Each number is 128 + 32 x the weight over its row's rms, rounded and kept within 0 to 255. Layers, rows and columns count from 0. Numbers have three digits each. The size before them is the row's rms in percent of the matrix's.

# layer 7 MLP up, 960x192, rms 0.161, rows 319-532, columns 128-191
096:129139129112091091101098148144115131101168083093124137176168107112083114134133117195109193121121137179193123116078061170121163164156146134000117086171059135136134109160077138176143174115124152
105:108133181051167114135163129162168102177129116166115120134176149135118167148106089169137141114069117136178143107146160164116075142130123087126152134113139189097150110129171088177138096079074156
099:150134127145099145148131110120089160121116217102156097146114096150117191094188117127079134118152100163097141096191104148100124197093138148131089159148150117104123195153141150139126115140109108
115:156187109105136163121140134110167135159083151142105093088167105088138138095149113162132176116126146148110119113116153193042171143131180137083064122118085119140172163106158217114137107110096126
100:144144108143188145198183137170166105126088184181097132076143124134124133094117156140126107151099126149202168103148087110109101127126160143154114047143147155171178171137105080052110171101099168
097:157173151112134147151139106162143134109169089161153098041132101140087112113115132112112165127101143147169090136133161097110092148148115148108137073138093140126207169161158121124156110140140149
113:138120112111097124127103132078127129100146165106016101171101099126118133096166095180131182088160165113107124088036165158109122177134169110094149147161119108135134125150106189062112125112118151
096:101144163095094113143156124157096180136138100199133076066111127098136150086143159209100168135121130158115106102152098117111123149100107098115122200144115137134166126134113159145097203128065116
108:127180155123223149140121162074126137092101157135107079121185126139127157083156134194089116068126160170063163131110167139079153120178146125051046062153040153123160151111095149099109117171124160
089:148130114120133181144162119171129176189129181104113137127117120166096140118104124202157147156124115107119165151105119130130091180102118170137152131177197164146063150168075117151127077076128083
087:144110157157158117107120105163089155089085159092068098099107094078135147127173088171154098125129144151164163167123145150106163159098093073132173203128073195147122117158125197140120148116075132
106:099140143087113096181162129121135165128156096063105153134090083142086149112146128149085145116072161170217120118181119183105089166099166068160195163116107087171143117113123168132092085179105152
096:164139180166171135129150143109090102142121123118133072143120111152145146103169169102102123100051098134101123146074110149111149101112163069152087168132139120116179146125123135073133143115115109
085:117109139150163146146186107163080152157095162066090133173084136167137155095144092152139129141094167167069158137114110154114142097039146089137110150113137119100108129152131167081095092127123178
124:110125152081180153095154122120176131092170095137161116118103128117102118145168085168100176087149131195149141084144057128097165118136120149073056144127137128132194095119136116129074100096105101
084:157139123125150136121134140136144118087128079047160103046111092121097135108110156144104132098138111085152161125145174115127139119133188144135150135136108147150168151129146153148124097124142068
102:140135156081163127158128129059158115053168160069176123172152155120106196113173153106171117164096172138126134161126146079107118113064120168084126128121143113102153173134126123107118073118134142
106:153144098071168145129230146149171152146144114103106166141125085147099146125062075132162136144153132148153175105101090164117094152075127109165194107091096153132161174122091183103123120179133112
093:155114116132144180133143143154145103073165126065083176144143127157085171134111090141127055074128163161123110102079152083119128116162146128092135109098091119177112157128123121130133088114132178
103:183127129101131061114230150163111129051118100096114132099105118129161168077071158114116106112129146130090130077074139107106124169100164165096141132124111107108173177112100096076155130072101119
107:135123107124167154135121132147105117114090102130144108116116178125062149113115124144102164107076157158169151157173158199132134127081138071100175098182131216145194137169173080149147108104137126
094:170113147108128180124099166111045122128116083102102133092117115086139110087164101154088129104117180094158156142126125121139044129133164109113157102202128207113108138147072203114138129114141157
105:147138136094132194101146125132065138129122163145160089102099124132134142136141138134138081096096126176105128100148135086122103134123186174108144113113070103152138171138126164128091065189089163
098:180132122121177081117142127144139113115164114108177156099150095164161103056101103182118121123133137120125101119174125115137150117190158180069085110133068154144179122203117101115096126139122105
089:143127142103132186133196118105129158103106135091094173161163198131139138115190110114146084085091158169119165066062151139136139114120166162198116106164176136145140159150130126102117143137125056
105:136145160104127142124152146114110142107165082139077099106187158119145194113139098082136109121078152178137058107168115122096125129185216143087151136088095152130149147152130087127144102144098131
109:152164163048106139155131145084105122145147127107105102156186144138118177131151141114104111110118117129122092101133168053138124117151105175193156134162138158120106112136121118108113176105107144
095:129109159098091065120203138093141141110099157071081091178134089155129153090160127064103129118088136175128226143122111140096137120131185089119150179143091083070161145159048084080103136155159096
090:158154145115200128158128133104085156091138120165101135111169156103146140096112148147080165131111105131119113098129157154129117148085118101106194028131142159093099143154121172120170088144118112
101:103121122099156162218217139091079112074187182156171185121140085172126147081121140124140161085115124116085171100114153158130138151081064144121156134196169113120107171151101107106125151160129148
102:121176119136115215112103159150161120162139124070122119104111112107094157090202121148112105126087137200111146129149109175064141171105215103128087141122094169128133133151128176124124163153165133
090:117184133145118123105131116063144135122157141162170153110171137113131168135149111172142082174128138088209151125106166179079135168081159163073085125091126125126112170151109108081136198110093128
104:120142101105156143170150152115072140156125139097161174162095128156159157108125084115135087148118198142136087069124099180122118202149150110096069083109158143082105118106109182107107130074099133
110:112182173133126129113134138119198123164121119149132124033168149113097121112159138170101143085091122186072109176094159072124136110132214150088141124115107168137176130164127184094064088136142146
101:114165209082168221144110097153173136103127068111114116099112119101105128099136144176112083137109166129160139132145102126117115127122156048125121105163153157086146104134142148165177130148080138
113:162182148120123117121192118162110186075180177175097109099134101116105116111139097131141133133131099135082101154119155054116152113106161152090122119136083113070164121125086104125104155146098151
097:165112191146120120141179126112153166176121167090053139128107122158114159133159118125124167128105140129149217126049131172107072186101147133171117127175155102146090115150086155109103133142145086
139:124119114062199103141117176108117181090146178099152098088168116142127164124142089096120135092133176117168168104125125131140125185110183129120120108126142151056150155138078162089155079066107121
103:127137111102107111115231151113125152127206105191117127111136084118119149099157117126115105095146180153175116105117194115106072109129153155065079148130079113126181137137134147070130107150132163
088:178106148117177132180156112175132234097107203148089116088203107121133115131083139157138080094114089177120123124095083123138083112120143125078157135133097149143126132139107112174105133151075095
084:140157156106159097151100118104142133141169115112129191150125119172113153073072128142175108063068105112156188173144197135128108082079133116100114133102087084128143182107108125097098146148158091
126:136167134164126191175116093168073123180145135128082080133141131144092122117148156178167133102097145132133116112143123118067087141101163142148170159211164156145173186120130107106160087074150149
103:140104162086198060129127228077126116138152140116168095085120113164098132115154120114129128075132154128142093150144181127112129166167145088128128086147091119171173136174081145103083074167122162
094:132115143125211068117210097143088138164121163118123104131172127153113134056135101155117118105113135118116152129195128114124043167065121074099102194103093141081124155140117159113115123135104055
127:113115136110160111147131096078112149117103157147088073130144104155114157123132143139158121107148162180089165087109098088088118115119154142130077148127104102187159106106146198124095154126109155
089:143139183092129185111151175074133123093136149158149100138058135111104142105180088119138138073054122113173074164118187154095132145151102082132142106169146103094137184143087122148166130141140115
104:113119136117142151122155128137151118148115162129134142144103113177077123111077111171129201091163137125096152155129156150102148116094117101092135077184170089113117150112117140099099076135150204
088:108125119158122118148098151142065121137216073165145127130103146149122116120147093142085196046074149131133147122102160217146060140109155052130139087212145124093148162125081087104170070177138134
100:148125148068112151112115131188147184125183097149154123123066135135125157115195086115100132127060192139091131086206143130124107122106137158135117135109149169133159127124110122126125091151135082
116:183184131139111183126126127111123160125132156139151187135113106142096129120082097177160191074132087107127103148104134165108135125151143123121151068137141110121134130132075162119094076101149097
094:126147168121124111103087127083134124123106142061168098139111129161101120114145121120099169096111162127138121080177139122065162162128119132127146173131065202088132115112153167112096131125119112
090:138153115091147108154118176093147161127142119130087114153134086151151132100121041135117164089124201119115155157107155154120146071126143090141126075104128155084173075094077149135075078100110119
089:128139199091142196154170113129169199080108133110105075171170046168119147116135129105104104073149143208197142076098180074137128115173138139136144138168075087144147158149108069063109135192144158
093:185167203106162166183165150103117170148155121144142088102129099177116166074157087127091115101083154157168136143113146116075096153074145112125149115137136122102140166127071125093099134153098111
105:134113151123137135174193167095116144165168046127080110138124124119129117105141166073092117063171150122184208114099210095099130134100174057148122146140133105146118145157110144091097144139157066
108:128154138149136164102142106113106128095113162100148077168083080171110128136168063152106164104085172146086175096104118156113108114065080082106168158138094188130112165097089149083168111088119135
096:110151146104122092157126155087158181125157080128136146114153116169089130099152118131145102071122150156098209112053115134114133167083129142111163124131113146073162160136058140069034112129100162
120:179139137127114127135149176128159131112154127178136111121097113146146138059111113124074151095131126161220146092037118198094118129149141119123176144108058117163177120219103126118092141100143052
090:193147128128169107125115123175136123072098132140111066128120126133110159120157092164109113146085111178213135118131175120079144144122172152073129143070113120174160153114138150062099107095138135
105:141133152133166123159143146125118187083124205142101118112138067114125142150136068143109082131047105153148149097077100103096122140076107128096104158126037193134120143147109162144065128064081136
095:110165156123154187194126156072172150118160144110120124101097196164122143090140164159111111146153168121133112125124085157094161118174135143170103136127180168082104102124139118117157125139152159
091:119143129113187144139135111128184133145151102112114122171120127158118140125103111094091160123100106132228141100162189131096161133136098100119124087155133084140138168136125106131143081165129179
103:127112149141158125132115135079120121065139069125149158148128129132078131152141107140111143030115125149136096035117125109115121158154163161151131095110134204161186114097102143100147067111070177
123:132121168112104121152112135133153122127131141106126095105126148135090138129199148120068130090073164159166134123130095171107118131081197108139082130175128164178184087158116104131142100184122167
105:112118163135132139164131173080143110095153064142148079142125107161134114105177174154117099109113129190188165150099131149132130162110121112163099131149093170140112136161078140071154107152092175
096:137163148144123165150186204151127168162156108078143155123061124126107134112121066128095137175129124079174162109150133164127120123096192080138125109115121139056116143161104201155163045134080140
080:158117146098155134158158103099066187144124122172118167131185118124136113149167110125137119074119153125119165122089073159126102089064143103132138093116060124205121102134091161099100130093089163
091:154180130060127139129126107115058161176138166114145151130112084111157133071107120158116103066099204102183125169100136166137067090115113110113148120202108149150126143145087189123153173161115111
112:119178133141133181119148094129044165133139141134110117137113094155090175138094130112090144099060139127156076130124169113126120114166112125115140143139133107122146145137086130109071188108146140
105:102137189139144115113144186083127146073158100083118123115146129110133147135158139151060091087120133170088151078087102127117110099110153168120167179173119149119138150124115128126125169173096110
105:107136164121125164176145145076148145078196102091144116095095093191139113104155155144134123092139206172094164115118112082125105120080088152094106135143164155090093115129090187110158104186134156
108:138107132120130127165152190116119156170138141135100145129163152109126163076100093160168154094084109111068128140083109132105145083143162143119148158189153210104163044146132138165116165076141113
102:133176127115108180149155071159132130182158155150087135099129103145109171101110137194146107168137102187130159122063132100095102174141134170135137138162162152118179114116125168084121177026090121
088:144121115122186104155152130135075163106159175136142113124171162203131122118097087082134093145144133177128115043183099144124112097136155159162116107073114140094142126115146140153154131110086111
104:147105130149155124166156160106166122130125105119158119048174129184135148140132112141094116096113167193124103127138170085127144147164140155076113079166134130119150107142094080100065140128073134
110:143158168092103166140148131126162137131115124103133152113142127110114130079133130120155112117085152200142108121079073151109093115184140113117083125114081147076157141126142202155161164115130126
075:154134098143167114125137110138140103113124167083148115072161136149102133116106173160122119100148187131103083113130166119088143103091096186055147125190110170175105146138124147134157152178108151
115:145140090119106157161100144138114162105133120152156107102120143182034138156114093181116187090088159138084115143124192158112099185151112121129099106138150143103164126119069116045120101128114092
092:142127135155132097112107084178112141140120120142093099148098120133112108106086088166085203100108133199153165105161096131115140162124116136111074128233185124100102099123122154163134126105108162
096:126160119153146173199155194124126126169154115135076091112144097138103121117157212159117139094102177143183147139078149215117118144120149069123102077179193107108161091161133134098128058143125173
094:110128152066132166161111091109113200119130150182129138160173118118129135123143066136104089165074134156137108166137091112110127126093188071077127145103145097105173124146130134115135171105059124
095:142140102112143087094193149137107130157123089117122138163090152144131132076112094141132133122114185201105127151059154199101088132134135079065101160070069153140201123122120133089085118107113141
106:144142119158159188151146136094121119079116173097125076167095120111150150098131126129156126125111096108130143195136078050100088102134092102102142126142147135163118198140125143138167105084132126
120:108128151134164129135107117090108155090107116084127115114117143147091180101197040146118128125138146145152119104153131171087133140141141120163181122147129200134160170129143111161138149113070158
112:147177160140164139127206142137173179138158125138124115161142128167124113100139085143137113130105107135141182133125221117081141105145132158124139159107075146085202199134124128171022129075074103
099:166128143160147123123107157120105120097134093121167139088091109164119115074117148093122113120119134166165091097176170166113115182101138113112120149158124128141125193126162195068125096138078197
112:147125149134156112131198165082102168134120128107091164136132147121135119121092090108090151077138155152122205151019166177108134103071163086099171086196120095160146186116035134101084137090121131
097:110136142147170148166127121136116132110159082111123137058114121079140137120156122144113143117155122087122179135094099125081097167063147127090133148171161156116134121170133141086180143139089075
092:172163165120136127103153157144071148133115125181110128106148117116132131098122087149128130097094161120135103132123232150114129126077139071090180085189086145142143178148067139109170192131105121
140:168153180129126151132126127119077158104114151146085071111211047117094139116193109128108109119057163147147141116161190101104084145111129155141088164107097208120157163172112166067160116126160076
097:146137145099109142132129154114121135147143152189107160099171094173112130145127096131132118101102134131180083091099166163089155086156178112095190100091153119149189144136142120116129082139110147
107:141126175122123125121156122151098140147093140189151099144154126135107179104106045149105156087111135151097074104167153110093104122061131174127112181131141174142126175115079113117144192098135061
094:126149121076133129132139119117160241126122109135135061098099096092134141153097107157136145113018179168119115176138165097099152140172112105107147109172184125140144108175077071124124160126163138
112:138157124096148170126086153171076149168141159166090122064114063100125098112144072148105129091103109177120146138100106134075151087142112120147071077190062150140169161159106131141122068130104147
086:131144208116137121121150120070108098111159123088188147211132128183139134088067143100114147129120140093176082114144125094100125121129112156143143090144155117163109177108133093130145182139092105
090:205130114144177130147149130131174144099150132159105094071109150161065163113135089094149168117102139106154149099173197106104116134127131111109097155125091118119132140124146137151117138157107159
103:144136142130081196146151139046117170078160149155151171082113114137115099123191134160124113090065094093182080102108148089088105146137162133139105018160140099120110189186121178172168126087110193
103:199152136122144170125097107100082132069207124168138148073118137152110145064128169112141149145143127169126109126156115075124097134139157146067160133131098184175244182167149136107106139131095088
112:167170140126199154148166122132104081104154106087198176124131133147083183132144132133124169077100083134104158157098148094129141092087085097095136159132128172161160170093138156068120121119145090
114:113159083083148130189125111079140135153089097131131058105134149144095136114086126159151196106072134117165151135100124165083097174104123056077118103159115149058136136166056166089101149094150149
105:118165129102128094117180177125167137114168040132112105114133072152083124110115099179129115088116153143117110150119187144117026187187123089163142085146059224160207083131132112140096112117094127
099:155127149137141128213164168169166100144184115052119130151172093107121139088152133112107126130137131100091151166116116112131081164160127080135032104089122064059132138141122193147131078114135125
100:149183115136103081169138096126057162131137077122129139169185136158067145135132141138086119119053144135132152092103160115085115164118158151116107180146058099145132181108109151102082140098099106
099:110149143168138167125154124111139119129143074170167111131154152148125150127171159164132172125118109137114115061134134130102132196069131130127125154116105198162129214110130110152127158071108150
087:103130131092080140122113164125134146136115072143102120087068142128125148091151063126099124173047189169132172142099122190133070234132188068121116197113133110101121139193101114134180124131102083
103:201120142136156125153117169091108139137163147076127140141078141151146106118170139109101150043139108150151150117094045149119105090108161076158113091147145158089114131108083148090119075162121134
100:144139167112151158160141170108159144128151116211164068121178101205112140126186117105110087108138108136183131126142174075154165124145168154100097124117046180092163157147060138095155125110109124
111:130163110138079167116097168134155138132164094076146107108159160110150142103137112127128145119174220117128105129128155150092135143172173155094140117155081132126121155124086132087110105125134105
101:087150146105193166138163140130139116129176133109159101163163133180128162112091113164162095100137093184135149136103082148101099138119142126090117097114164162090164221121110113123113140102113160
128:122142130130135159121138152080095124140136093114096066074089116146066115082059111163076223157094138104113131156065126190049140146105168185131120121185143097089154117174092147148086153092125155
104:166141102171121080173169135162116161101106095216071137144208127127129110094107127233110117148142102149149158127081097161118118127144182087100129140139138142130155134136052132123120145102160080
090:165137149100172174117097138128084107132161118123133172082091141100130143117159108108071096145151161152135173093151120180142105152090152091123158155114116201079117104111168171138155137119067098
110:149121118067161100099127177094137133142139188123135074115177091173055153090155159139157126091130143198111115158092093113117146081122110160115081068170079151145181130136137116139130108149095146
123:138152119061102168118148156118088184119132156120114106174099104141086130108140089161148141085121164088148118087080093160098084127107133130113062123166124149121115137144080148109101113069123108
099:167130141068193140113150125122117090111090113151104114089132118125099142098116113172136144125097167121191159147177120151118082088149161104114102127151100184132172108134116128140135168115084133
089:138145185141115141141193156092119121135161112040178142140118069169134148108129135163082132089085111105164099154106117145069113118160170096150130146174160130122154176160134113143145151163129057
084:149162142096117093153168067058128127110121184064139105139134125158116180128143118096071095145159149157132070113116175195094139144153140155104128169107102136115138118081144187125088138066092163
088:134136132078119107151157170121170142105169142040187223094162124082121119136181142114122106122092143108176218111167070175133091166138121086125110176165142104081134140146141149117107094189120161
087:129118129077110156135157105112127135105169135110160173117110175109068140122132124176129159112113148093121187128131156134116130094113154142124058160085095157123185138134117166156119128132119044
093:132137190133104140145143128078118135135189128125084140134124195160116139143138099082094072138132130161085118118185119159121117123092154092117122047098184158117068176120129156135116101183125124
108:175144093094158124152167165096066125093133192098058137081114104107073120118139100151170117086074106168133138179123125170054112151115106121158147128164126134162127112097111181094070150128111151
098:116161121099097141141192114134086111146118146117125124133107101140112142102114156134144217088062141125181141099095131142065095145093125065153096154158097119076124123154102166123121159063120108
086:183138123130094150155125123089086223136144110061082181088115132156104096098109117124140161115125120183123129110139091144130127172131127141144103051175138121086114080136106173120129084105158060
097:138164153048083138130128114116069122143064140119093096116134126114087134151201131146109186144124103150187161157101164173129110118057123123179128138140163158104155166191139108093121160087105109
096:104153160135122173107172155130151156163194150132117164122193122095137106114158150140152126174126100166117114083134115139092149143103146187071149100159148126112107159121108135146081094104094157
092:116133144130148130183120153154179147092197080169125132112143103141045155086133156166096107099120178143095163181123095173134084135114121105163103066194091178118143111123082102151099141157162107
086:141144133155169130146088133085102108091151154057174118152110054149089138106118076113075130037147137092133149134122100147114121142082127106126088088194154127093148130102121159135116100127143021
094:114174128133132116161204112201112109137144127166095114115135127125104161123182149163141151090113144120100119175062132074140137106152212123146092149124206155136111085122121120051090157119117122
102:139162090155133121109159144140094131147128139180126121086138142120072143143106107175183170153122121167069156141135107124084137144131124105093139106156137179146180148118094101181051141113081153
105:114139164163169117143176160165148177103112176105131159151146128196129125085112128161082131150130127127138210124061122143097074085124179080157168137130139133168123117110032141099093140078162090
100:170145134141165115135132170118126127099123119134111067083156109097090161138158116122138116136104152141178101147178135097091157177184128176132096155136070143186132139140158117098102083088097165
091:135141089064170155147140180139181159170152171171127119097121133120111136121184137129148122104103067134149158100186165101126097177095149066098087139119123176143121147128164143145083129133155081
107:170131169094122195134139112124134142127127094080144106128100102176095129128136114150056111104108167133118182050166216173136174200060135063151132054136115115145120166136082130084085092077128117
105:108142187103146120139193135168130134157101111163158083080208113129152174124135111191140104135125146124132104060134144097107146111137152169166083124152106197135172141153097129089093122128086145
105:118135136135114121100130098153095121144114178173136142129065099101110136098095082180153131131137151173175115080115159166119129163108110112159164180135084189133140141173109151151080139089114066
090:195111114134185090162157123146088117138112120150104128088150166193092132125109080147136147081139169169115118095118087131152117203103091114133161163183143165131115153192147127101151098082105109
086:126143096139131154119173142118153169087150148135094084089180047113130158126151069154147139132091163089150145164120183146111141134108108097094101112095106107147201136141136128189100094101124134
098:112158152152159164136156108122144152128160134118086089148116159110127193126152094170110137139089132102162181115118132214058116156077143132114126131107158111091099157119153134152160147071095112
099:093128125047128100133142152070111117104117129126098083150146145155145128070175092119083140124129191139132102093152140110146152116113150101161108147167091137129152120143112158133185142163143193
085:126116160128174131152153140164134156097135075120094196109131129119094106131157120148105080145121132168209185136133109154102154163115137053110091108116150116157148126154079157080101156134092120
086:152120137053094108132170137142134160110203135148153104060118156127142185102164077070127159087155129126119164131134136098134138166099121164083100119110162119055196128126125127099092102098118090
099:112152105098157116174136153086183167099181132069151107091137136173099161148138099092109085104156165166140191102174068154155111153140163105109115100148173115103119129113095128117150153116099142
097:131157134147182173149110132120147129110142082117072015055138096119054152176118137170120153158114153099214113195090139130096183154116126098057136145156102133151157138178134136109079152117134134
094:127158125129169164132094107123186133036158070104070133077099119092131167147102122151094169126093164163207139077143123118121094129146115125172191104139119137105140150123119160107164148187072119
083:148106149173147182137168186116127124095152152155123128079171102087149142122122095100102114132128125132127154180090100096106105111148142105146143159081116132121152170167132155100119129077105074
099:129146141157139225181104154097069128125153142133121141125120123133123118130221151164140066076047116148125146128089108103101119122151169105143071086117163156051137137136111211060156111106111141
114:123222095080108160136129110141051124138115117140110116149132088115119135126151135175110132098115166114119128135070139153102090164163083114149129086149128113136167159142103143089113133153098208
093:120132157138143156145147095118169196118164115159081135160146094156093152122106149123140188117132104129079092081183144068108134206139087152109150087189163114113115153159126150171152181112134104
122:121150111121139101180163127095127139104106151073097120127141084104127104113072111145157122126153129141119110174156106179109141164122150039160140087143128105110139135133105196127103095126134160
131:145115132115105140148082164115090145125168079141104117116177078171104128121113155116150165120109115138166106114098191124054134178157157155053140135108126172139097138098118103103105132141023165
103:118141151132118175147130117141123115178129148119072117116204160120134165122134145127133133181123127187150165111136118108094116126129164151118128177128135133169097134124137101137087054151135136
080:206143194151079122097146138123109157099124147130139144127099165102124165130204081132060102152115109183163087126103101096089138097128132143081127175118152137110089191110148186152066173054081097
102:158169129124152101132153101174136142187143124152101157156187121127132125104118133177160102120042120138157109097110126112086084111080175136063164158127086181092143151138120133106110150100095132
095:120133160098197094142155091133137086127131123149119101076162158111100136101116133169117142135088117143163136175174101086131169136121115103084145137173170145146154137141145083120072103145101159
103:202109182112146152114112126119148158085129195135137076130104119176155129133183123141089168103153157204136139086121153128118154100124111133194111117122164137125105147140019121070095082106127101
097:146145154128173157160060157087120189108206132130123171065117124167115110098199120120093072074152136151134090073154113160127126143163154128115109105103089103123122142127018198120131086130127158
092:159189143153107167154178094166079130164128092155164172108093052138163150103092116126130120136076141075159116135137125152094079212112132088139116154126141167112093135141126148140174162151106059
107:117132169159114133124096111132131121081173103117112125103138130107140148076160123149123130075132145133110115126098101145139112119096109101103129034184157176086128126143122093119167169149129142
108:157152144148174166115141106120067147077066171140100077172192114148106136088140136178092132099082110111114162167100120098131144116114141130127118126170051101148108182162063117113121148130142154
108:168153133174125186150140113154151109134166149108098120069099125128154132089185119142124136142135127072148113130091147111093163081124151125169113178136122164091194143145045146116072128072115105
096:136175126128180138155120133085108158141126157153094164114105128137129186064144150158079140140095139191163137161089147146089153162061097110088107142138093156072139127142080197073113135095081147
056:093214163069119127184121177144131113078068157092124142126122130131116094152078162125221147090108153163122155140116125106144141147131152122162110144125124162166119111220144087116126193109123152
093:184124193126139127155172139113196124174126105106094152075120109161112143095105132115118153084103180113122197078133128145129150146038192057098110149149080113045122109107120142134102131114127067
102:159113145033149080132146111101106103101130150130140140101147042103126126111173165186115156151143050158141129186120146112140134160072119120128076187191081107137172167138122107088090123103094107
102:181145104090143125110218090084146166114107150144146107125143081109117182137103136141134161137119114147132073058151127082084157158108121168158158122139199095116153184143113095079088136131072149
090:155145107138172125135132148106074162122128180094147121152150098171039165099169129123090103054122081214080161125111082165108166108111149177146123101166133083171130121113128166103129166102097146
106:121145128072138106144185094108195145143195131085091050106148109106046119136100084104107143100114137182194181146147149179123069113104111045108141132133074157121148095135129117166111197137112092
089:154140122104092223103121087148113152051093068163115168162135121148119143122132165141173149180118105114117118118076147092141139124094106164136159118144145148120121141143145187065167133071110104
092:111112096160162126130099201187167147105165141111132091088152108190082116116156107124085129074084191196114124081153123217112109186132127102089071122142122069194163194161081140146133073148138180
097:120141106132116188151157121153107147160106126143173154127078097147161104125146111179169111120139095149180195130126071098121139144116164139090097158123025117101050167155120121116125163103059116
103:123168143098168208185104173168089168150115071138096130098181161091161147106099155206101098136102118111119185160120084169108080138072135089136145170229166148129094158134142123105164162156060127
097:148106164117150179121167117061108152095116184083119143126107054106084163111173106121102125084150124148110116070150128109096103116176096140169118133088168135142133126111080153107116083094125131
083:138174109079199184165125172102121164114144179138092094093091128132101141144130138121124164097149098187118158109100146157106098252052156056111131149171104087154107111128096166131124113188100146
087:116117166109148114132125130019072153113102097102177125119088118090156165108144114091127100130117138146133163140105172145128156159083146097118101125176146109085147104131054140087138147102127086
094:138156084130168117136164074135193124071173155114136102115181135104073124122083150144094110127118101143144141172160137176101170137144146112064142104119117125133181125126150098171100071166121187
084:152135133126205121177184159125152162054190140124128130089192161137135139069130126152125110104148110158156106155172136139143142115044112124146192134137121114137155137190089110120132190068144175
100:144097114103100199124117175090104173098156115140135112111086108113080128134133096195136181136119112186078120172134068160076114114125184154090162181161167170152125158148085141166157113143107154
107:168174146123097126117117119175079171149122134155064123135145096161095163094160087204079215141130112137081098159090155105080118110159165107144136132154132160140141102114145123165155149089107114
096:201151097129147120128140078158108146127143123143101179126159177095122122096056104162131140127143122116084122152132149112129098103139221115091127143185076128105158151162114169117072151159131130
094:121138099119142113123152088107165119117110106113095139065111101126109145122104153178106163164086163155138161084124122089087143186137163093161080131130156117136230122179113116084118151126123098
100:117125115178119165144146156046136147085156061113164075143089124147148140120173183132088153096146186138160201116074118146149115175104140144148104132128164157086151160123078184167167143150101096
105:180134129156097146165111132124116118123150095129111124058081086174068150126119177165158171114118114140157142185156172118114136170145154085084142112128129100158146113155160132113113119120127143
099:164140183060142155089124086111096153132128122137087142105130172099145113100171108209124170150115154120203133127109155159102117075140182113090135088119129146132196130177159157139104121115105120
093:144147147128100093109172117130116168145154053177136218141138102120132128137099047196159178171117165110174102098091105120125105157149138159165118109144124106149167148135070136152117148066086081
119:107137151115090173179177108068131107121114146167073074154098122096070142097143087152143138081118189114125204152088114140127082138088114058120081120167134120059213155156105115095128158175166110
097:114147134142165147174160189106144195126180105109114141167161102153100140104137094115133129032126101157135165110118147149135128157094121113145108060172153158081126106118123117079117114100111154
110:176121170081207119131161136144111110102094045138116031100196172127156131109134091122099156095099214157166169154162087123118103084094220090151175121176116160122123127151097106082139114127080145
098:126124153154114154142097157158093146089129084125172165143183132191140096127134095179152136127111083089204130181098128116119113182145215049141077098109102137106154125150097206083136096171106185
097:130119162131153137152131102146142186109162137160073095115171119106126141108096176175205164084071150112160092124097181096090090148179145177081124135156076143160174127143126135123032120065084124
119:184122100167167139173099116135119180073220099110091128088156113172058114108173111179134171079102094170161123153139144192090110225090141105106150098140121126168117152123117171100114138147145141
097:123170177131123130178148145147116099129151107177091070127131153106120132132105187172118116148103131119147140101112137128099140140105120116098080118145117170110104163106151103137119117114094081
116:173138190151098164139118124079118168145156117128077081117086151079094109096114119114125177069081132151094136093056122127094128108102113136118090155206163115106084148131086175155119140056160116
109:112164179117135184138140108105150192124189139130096149099137131131134134103103089214163111135168081151127100119121149131088115169094154123124145096129098160105151130127109195127133128128149097
099:103115133146139178163097101107130169117147171146113183171126170155106128101111144190157110131116128136145124206102075156110081181148196066089095114128118150014118142119073207156058068110155116
088:167123117108110088127190157067150185160161109174161185107173084066133134147045096145188107173082123146141152078114137100095098172138160054086120098075144111104129123172079158130106145116121064
111:128206163086153124138126149081120118094169174082178124125126097142102124075132142167116098133105116108154152138105162157074084119056148155133089088165110158091104201149169143105109139135146120
107:145114154121169098164213110084153122121148147116133096123140097111143154053108158108112115111052171146177178111166175230114114162113108127063150170109077110083130118146151115110130156092124089
126:135141093126148095134105183071083121099145129102136079118095142133079162116119155121147152080085130116131116158058109150069109153093124107111084149222140108122111129141082087085136057116106189
098:120147115138183148220104077078123173089205149111159088105141124132105100062119174113145110108150104094170150146128091088114092138101158071125060144106141093092186110137158219125084097170141142
092:194141176120121161146157111154114133165149171161093106132168137144147136068104080131137185185149105110119164112076157128140078096116164115092125063098117166051094117155120143105138126073152031
089:164126070121164129169117137159131172102116133151092093101126111151102129134138111156169113115170116166083187137110098107098068178125159042088064147149111115151141155135097177144129122124108194
104:127126139130094201135109120066112146055097126120121035151138113108084137165121161143160135125069123163117133200053167112098132144145128172110060137128137135146108205187174174162115118127115147
097:144196189068180146123135193076154144183119127138161092124107114137136135089139072133106144149070169174122121122066091195095095143125114191074135135120116125135120110094114102146174121129121144
101:086117108114056115135202144132124127118133169169098186132152122139088177110131107148141160150189089122126119153047142089129167195169146137129138107134132115116156191138125144145062165071115136
111:104136135099206192115140096098123127118111096094103063135116155184103154105098125154161180042078166125109131112080162086098136100153121143140093112171107159157100131138075172130154115149115178
101:162125102119133115157146145158080093150173124102092153124124120135101106100126073161166132164084195163192131147141127143138088126107112055059148068126140094096165159222111129144152169100108068
084:121182111088137118159146136116177120133115098087102139089125132156101122075107157148095140154093116144137103172150203122141114173115137080085111077176159149143186188213144111062141118158118076
111:125163142093130133173135169147141130135117117162078126148159063141122136066154136193119146119138089142116109091105134150126152205179146099151176148114126157169185149146084146088140077117128167
084:091138149069057206157165085096163150109070143118138106131129076154124130093131101159170210119115097164157110170102140111118070177152132145128119110122148154048105198174099135150137089133128129
090:107133139138172152207141103054144121036145164122133101073123162104098121116143154194157166046168124112147142178148192094123062166176095138111168094195198117080093176158145145129167138154126136
083:146115153107164120126156144160070123134085129143105134132134078246135106105065147186093127124075186124179125126092136139133090141154158104144107117127137140133105122193077080111117107204082118
097:164103143153114098135109177115114163097180112106087076138143153177104098118118123165152116100138110121119121125066162142146098146130138100136142020115121133132142130151138162122089152084125151
081:115196103117207116113121080106146125105129105076132137126183084115100145113079125187140185096097116133113145077081153129082088135125091128165126157147094107113105206130092122125111151095137052
120:143173122059142164106187153127132153165157164138148088156122152140112141115138076173140128122113143187103107104141120108102198106104102164099157106137092178151134145170074143138135120138076155